config.yaml
n_layer: 8
d_model: 128
n_head: 6
n_kv_head: 6
head_dim: 32
d_mlp: 512
vocab_size: 512
activation: "squared_relu"
norm: "rmsnorm"
norm_place: "pre"
norm_eps: 1e-06
positions: "rope"
rope_base: 1020.0
rope_fraction: 0.25
qk_norm: true
attn_scale: 0.411
bias: "none"
tie_embeddings: false
parallel_block: false
extras: ["local attention windows", "value embeddings", "skips across layers"]
init: "normal"
init_std_qkv: 0.0503
init_std_o: 0.0411
init_std_up: 0.0503
init_std_down: 0.0252
optimizer: "adamw"
lr: 0.00247
lr_mult_qkv: 0.5
beta1: 0.95
beta2: 0.98
lr_head: 0.00609
warmup_steps: 247
schedule: "wsd"
decay_fraction: 1.0
decay_shape: "linear"
final_lr_fraction: 0.05
batch_tokens: [8192, 16384, 24576]
seq_len: 1024
doc_mask: true
train_tokens: 91880000
steps: 5983
dataset: "wikipedia_en"
Each number is 128 + 32 x the weight over the matrix's rms, rounded and kept within 0 to 255. Layers, rows and columns count from 0. Numbers have three digits each.

# v: layer 5 attention value, 192x128, rms 0.0866, rows 36-63, columns 0-63
# o: layer 5 attention output (transposed), 192x128, rms 0.128, rows 36-63, columns 0-63
# q: layer 5 attention query, 192x128, rms 0.073, rows 64-82, columns 0-63
# k: layer 5 attention key, 192x128, rms 0.0738, rows 64-81, columns 0-63
v36:125127136083174142163161154146120140101103119087152122089077164111084144092129129133212048124179159101126129076104144143083161158105141146179119135157142132152152054160091145104136126096172084
o36:157134128120125104190123180120130136104121164120111176092169131048128109102127113138111114098170183114156108134144088119065094161190079056124141123179109096134074121123070154123111089080061177
v37:141113125110186150118142117132108146139132187158155147118092155188147129120109142121058083094131117085123155128094157118132135149147147121080124164076113131170088113103125104156095115139098168
o37:159148085124150159146169095130166153104123139102170071138144112128163113142161190120115128178175056080128068120083070113203127162162160093087146173151111139133128144118162075109137077176109124
v38:118113068108110125127089174169167174112163159201110151122142064115158124171099167156096097120178127100075109149137163130132111122093152131121112113138120145123019146088174233132121145154134192
o38:120150077147149088105167125095104092152135118113104107165126102134100119116159163109146106117114113167193163142145085149155176187165138151141084164132109174085133121131186126088101159146137124
v39:129175154129141099155159156159087140111069189155129191139134146104092149127158111150086119126186108127136159120175131120097125119170142106241088151162096121124074093156122181117119151104162096
o39:120114088185156165132149115079174107139140154101110126106093136135130098053162116140163100126195152052136145157146135099134128092137081066115090147103178149096090046107111141155114167089120176
v40:123162116176153151115117093101116114127231045121104094145175090128170114085129106133133184092104143154114141133148105125097124118152084100174103116116112171170137111171069113147126188130119148
o40:109200135127116183069103093150100129234146130126176143129124168161168149061202086091104110130157123162170071165155105157159129104157146144156156096128173104127120131181134125127097186133148174
v41:122148143101090171140118132125128092129110097100164135076129123152157170034112110119090139197082148128125109126173088085098163069132122165138104108136074087166131070143117138127123194103121196
o41:120133158113110122131139098161135113134132109135138130153126080219138084068178099109048122123114165123188126125156095133095098122146121124186119093127147161134076118163131134132100146208083119
v42:161159138141095175122095128123121114154131183179082100111118099113109112133183131120128139176131098144130040136159171099164157093119091140108091113118103142215118113107091106100091125129185103
o42:141232139124152157079109088131124088130116141102103105165097098108160148095157073111132146139075112116110127122106102115167098105105160141162134130139174141083097079121103143113141162180133175
v43:135118148125167117101133159065133146108133139128127141178104078088141081151161120127110184067151182131081139171204124132108086156186115138149115154096065183181097060136066034131107187146103111
o43:130143147136124122151090094118125123105136179120150097108201124145157148129094089125207155163119098094131133123152138101145193134121179157135141047136188155124114165135154118181074139125074147
v44:121087119131115136110129130136117129149042145130131141218094135127150076181128129103114188096108110149110178120107125099145111170139080074133075171105121107170174172083155083145094137127133160
o44:152150139102116121109093099131133141182094119143120106081147159088087117118115115101107154135099032185134140182147148134158168082154143080154186110147133156161124184127096148132157138141125137
v45:092093091145046052103141149122120190139163076098107148146084154127129148141128111162050161181111126107151163141067126189153138117090092142146143099156214146046155212094184120136156075153107131
o45:078108133114114093127099130129093174117150135175134123109098144142095134135088119068139173074097077135119071137119182124122109102162107154108093134120159152117173124111134095106156163144145119
v46:148092088108130130133167123121078128159115170097131172127138131140094113158118114164120110127155110121136202101143155110127108081140103154163155177100162130040091198124096127104098126129136081
o46:135116187165105117185145072110147146094102069123152156145153076103117111125067163090140144101099129122083081074108185146082175052123110089152082108171090101169158162052129116085123137118084130
v47:124122115120189158149124078121140154194115141140161134094154174150128138255083141106212062123127139131138085145123123105197162130112141099130118158080132124117112248096133134152137113141112095
o47:122099124104125085127147158114133106155140141077161066127106071143133122126157148133127115102121123244083081106102117135117163133138170171119146163143074049165118166100110115143097054175144127
v48:114180136112115113124097146130131142236118096088056128115124105109170089064148100194152141154167136118099073100109081111104121056115133175133157050159100082149137096163135169073191166102116142
o48:112141170165117103103100124133053144078139112109146144124095123141150125073155145107104102061139205110116130094154076146104156109161075151146152136123176130145152113070063139120151127102133127
v49:147127163116150131153146101120111076133054205119077153105125159107112097111140116109096114091149112112155159071107098130196116129147070102153175162079133131161166135107145000074110149139151092
o49:132105138127141134166097111137136151092118177108137100132137178053140099123128136114157124128099046123117132111155121078118110183120136100165150120099105120212146105130070060137121125077138133
v50:110158107163163132118114158140160102107121162152160125154167101115160177191118193095103105126182162156072108124088154173148106213109153100080156126136115136112172159102128137140147156098138175
o50:075151119083152146192140126118112149165119050136097102162105163087163115179137121133062168136098159108168118119157124120097199106139174112126110173130125141139138121147128133048158143162104125
v51:132143134122173175156139083121125095153056165134135144119145177141122137147153147111148189125126110157176166132121091128138084179124157083189086218133132132159172093169144123109178064102209098
o51:165106118144095056146151130131144151185125143136086178109087129144117125142156137109170109092180107069099182154140146119162121146135178158079161178126211086101125138128063088122077127121198135
v52:128121142124164079147183120133122130078110119147117165111140130134156120094156103201077159123197119102117151117089165129114116073113113151139131131165146121121076067154140150122125163104150080
o52:067116139169151130105184145084162121096137075168139193173182125085122175134120165101108096135151171102190156131166165083119109137145071158142091134063200204118157113149168131093104160100081149
v53:159119145102108118145089077134110128129114161073160108172134168179117071059184088102127098073000120144120088153144060127123153128142087143095194087133080159207211049086077075110135117078092144
o53:183123113100133166114091071171114188121149118159127147188100135107113124127096127150150135155082029097080165123109092157090070129153151150052178101134073080100182166119119145207131146109184129
v54:121115088131111109115087152099129107166103055119148100155159082089127145120117133117172183131133118196196084144160174108079143129172069104090105128140191101187212096145110045140124090135188098
o54:113132149109105116133071141103088090171140149165179141093090106090105094093070115133095117151122191095146184200171123122161083056111122170160103068117163053157143134139061199124137141161152148
v55:156135180092116142180138041186092141180124134118119147114105158096109123106150139122232185119192108128138115089187104088179193061099112157130100119102202085170116061201078116080167083113131054
o55:144183147153101131155117151040126103125105163111115131135116114100144114091114158164138108114201152108096139079121128100180114121133113164114133168141129101111089156070037136139115135121205169
v56:162147207119120240139098129118128128161158130051119128077111067039132097131148106088188125128092112216134004186194099088133148041117105111129060079117060081217106064084079085127093157092158145
o56:134170143083116106146099129115119159185116095126117107158145147124115146041161073126113155143073144134106197063162163127135128095061113106130146093089131178122058160173091165133155085100060128
v57:114147101122169085149110176156156113106056078126124120150143113152151107111124131177152179089178153107157142122129129143114088139142173181163167171160121187138109000166111132105217066167097097
o57:130078137130116103136115138117115111096132171154129193087068150141097116164143173142180161177187178089103160172149157102099123219128122132124134171103188146048132113106124097152097179125142187
v58:115126112152086072135070109140142098069177037120103174164128073115131140115122056165157191070090169146049096159192181136147128155132194129200100134122090153134181086155069162165117105131118117
o58:070131110125077144142137122143184162151120161085098128152074069116130151115085117164162107138071169100149092140167138127082133127147101146096042094131152169103140172163166096094123153179205128
v59:097156068126080130121136122116159146098187178123136112135154214165163186146140157102163149203173106097144164126165125143161088084074067148117106061131157120125085140095128157153161109128111107
o59:089126174135146140100150101121176090146151068136131105101134074126173109127142189155128120087129180165156152109103167115174113084118093219152187169153175137131057168088105105122129175108185095
v60:117116131145078149134140133142149183143133103097117087139157105164158106116152151186108156093054143179117114147145073083109099097161125089131117119171095111115149087142119208141121164143176155
o60:116118159166173129074135077101180105114101133161117146160135170133129119093158148122108149101128102111147240214191112120082182069149135163121126105167102106138073161152173138116100177085164132
v61:131105114093176134150180106094123095135141139154207133126174200147099158152107159098106069132134086069190184159088084120126117168067093084066174199133141137102192200091173098143104082153095140
o61:116127089117078114100142098136152172127142059133183091063180132125136117159171133122105165149132093136155110169090132116144115103122153115073155154167121050142160093079120097228104095151157146
v62:099098147168109135100104172122148130157148088082139156179166124120094125229146100157176166135146151148171101114130126118139098110089105131130126109160146175138149135147108146123139108137112114
o62:080098186136105125085120123124071167132131137200156118147115132135070134187136149145125129117077118119118134129174111155132110105157139124117167080093066127090169202107190085111144128189086075
v63:103149188093093140139169127121124146144113172148105132185108097119087132110163130079094121143136035208127121132203154042169084087174090090150164126073085114255172106090097047093074130135193104
o63:137187142106123167128116089155145154096119164110122036099161141094091115068151126132189111121129107130160193171139114122146125099110091156108117121159121111135028078167114094154134103066098187
q64:147139145079139163110133079187152165161176101098142097111161129168124129152150138098170063138136115120107083128179140080102166117149133129130107120167122121133116100132097151107192108049110119
k64:085156145157139138188112165131186160144101179191143083120157141163074171096064094111129090131171154085125120095118053116084075123127141141133094146124137071148132144156178144103139142111092145
q65:155133106089113131118137103101114057125165129166178160111132111070123131085179146165135177088120064123168229103066120196074171145131082176133093110101107095109118182108153089130071094147164128
k65:130064171124138135086138123117080131117159166122186112117127118154046103147097075100147114160151127154204163156150103112109114098118108013135166120124136112133093119128078089138164111121106119
q66:071145111207103130153046168092127158125095120094107104114156106143134150165140113117095108194131157128114152130153094116193044128102181123121189088146160102087153149126093189140093174158126151
k66:076167096142126141158091112177192154088117103143113099116135162154139157144180102134122117118145159132084127094066141127127102145132160144119088148145156105108131136112104167084158130082105131
q67:075171099168116151138094160139156150138137133086086096098153160146164152169134107114126113177120172121106149087163089106137069107099166123125105101151113129156166109112091217124112139095132158
k67:076177120162166170191083136144163165104083106208090120107104157129160132165147131121119100110121204079124097097098140143144093135154153128139118108139176104116149135181079158030105110090154092
q68:100132107114154143185124141150184134112127143149159120112104161130132131145106121132121133086144147151125138105121153110118124167137104099125066131146132130136137107092123119088136108109151116
k68:136110115107110083121129105108088102106121119144144111116108142115128117132116139113142143141124105099143120146090155128134138128144127148129128123134119123145122155136107129160126130110149114
q69:205110154045131112116201066134101112115123130128135175134110106093123096060122168169156091049163055150186115155120170138051203106148118105138082130139101150116088099105169016148182079152118124
k69:197101143107113130055181120144071123153130159059143161125187056117087142095088132155135145139143060132133157161146088142120165104163089106091183138109084194138130121087186070220106149241150144
q70:187116190076150089099202122160079156159109084108152156175123116091105099112095150092150111119086114150153096175134120111083193094201155099050176126159116134158116103168160103186106119109105131
k70:146151140092139113153130158125153123072110147115141105102081131144158144127122132140090104151138133134115126118112135134132089129098108123127125118153143119138153150141113090097110133072112137
q71:077179089119112111212119104167185121135126097188131107082116145221122152184183090092118112179124178179098153092106148149120071174140165132174088155160132099163168111166074118077103177107157106
k71:009176083112119191178047101068160113097082143219077121123174185148171162134197083107159117155150149095159159130104113116131087109098162167205085133157130032129150112110079182045158106102127137
q72:131144072133125118045147099109087137142113113149127145133114152107091165154075095080143136096098120151136106113150143088158211124181179067094127143106176105141117181094170135148068139182116135
k72:121152200095074139120177100168131082151126096143119135132062125063167105073115132084117167131119126132116142175140144124214097135085096122146123145082120120101123176154068151127154119102155096
q73:123149145195118138105124102174114162123157135135095134136143158199135176156134163114128129100143090136122130162162119088084143146116177069109230105229092098094130122148072136142132128109123092
k73:135166121103102092090140181212157124127063116099125166152121152138149119104188155146134127133163138151151124161105114114147140113117166197154147170163131111153171094121188061127127100060126171
q74:160093114126176081113155147118160179122122134139124105126153144127128099138116105088112158146094124182141181141095077060154089069156162162063155074162210121127142148088179113131157139123124119
k74:149143138139122157171137143105125090078119119093123148097042140153056156116119108134078137149116097106075138097096124193111146122119151099141113155119147116091161135132169116112118106123078095
q75:170127100139135128092101117085108096112159152128142072049146146147149160156102115100139191065144134105107144124092190179186136163086142167104073049105131173110113182072123118132114106112110147
k75:122127157193140149159148131123127148151123092066095132109102073145069096153106054195100148165119176087109108143142138130132123101151126248121147080090101084084150182100149171110150110158153165
q76:080090160091150087167111200175132120142080070104081126183073170157046172134198100091117066169174133079118112138120100158214144050144208072111151126110160079132155123187102202124151146139083123
k76:096088164102144088143136191141172129063128112125144085070136158111131092113102174071175091127104132121160118096172156093108109105110188076060155150163093092180093106112153132137130158079083154
q77:142131136098114120120107063102119131144158098110102064117096075199122080159099171133088135159021145158172120115159070159122163114101134098049110086164179157112118099127127091091136035117166083
k77:107114083091140068157097137083106113149097081099122083160080146100143137190191171120068137159136097103141128195141165160118136076082138156088129112086129103127054119157131132139063059111124150
q78:156156133105118160100161128149068139154084139134104140090084131046105141126073114088145125117150104144101112117133097153162144122141139081151101127169148089132144115116138140094098027115091064
k78:090060177096076112079140169159105042166067107090150150135134153108156091112121138131113052142152091101120189128122140131119117099106131153112192143173119108140184196189071085065185121106103070
q79:129108142150139097103132205101166122189075098136116091065148141181120104117118162160103148097138165119138119086132126154139113141172132169113122166106172117120129102153053125123124083079072173
k79:106172147177113104114099107115102138139073128134094095144103172056120173104063165128102133095140131113154103095102095091123074150165128077146174148128126100167177150119086153145055147117092098
q80:146175213131160123179096125102128135118148146127103132112125124126117162151170134128124045132087105129144161137148116133099111104106115142135188065113096105068131101136155107089163140097153097
k80:145129127148096124046092177122136135142142154079113137162151101127125164124147160160120126114183117189097122092186145020126172131137164106133173127200064107102116122101115117081136220089105135
q81:119072103119076119136152188134157116091143132160222106162099114200088099117068099147166169170139138143099206120158162072183166133069178128155111145118128154157136110154130130134172156099144121
k81:092188148147101116169151097081122105056116113145163151125114144155086113137086097154188138074101105156157130159127131161103131096114116217091133135164086159096124093082114139133092098144100177
q82:122152142133130067184150112176145164112112079101118076099156147131168099114142096138084176119151095081118147113138206145090103124167057095163105123132147126136140075093126078133129100045131033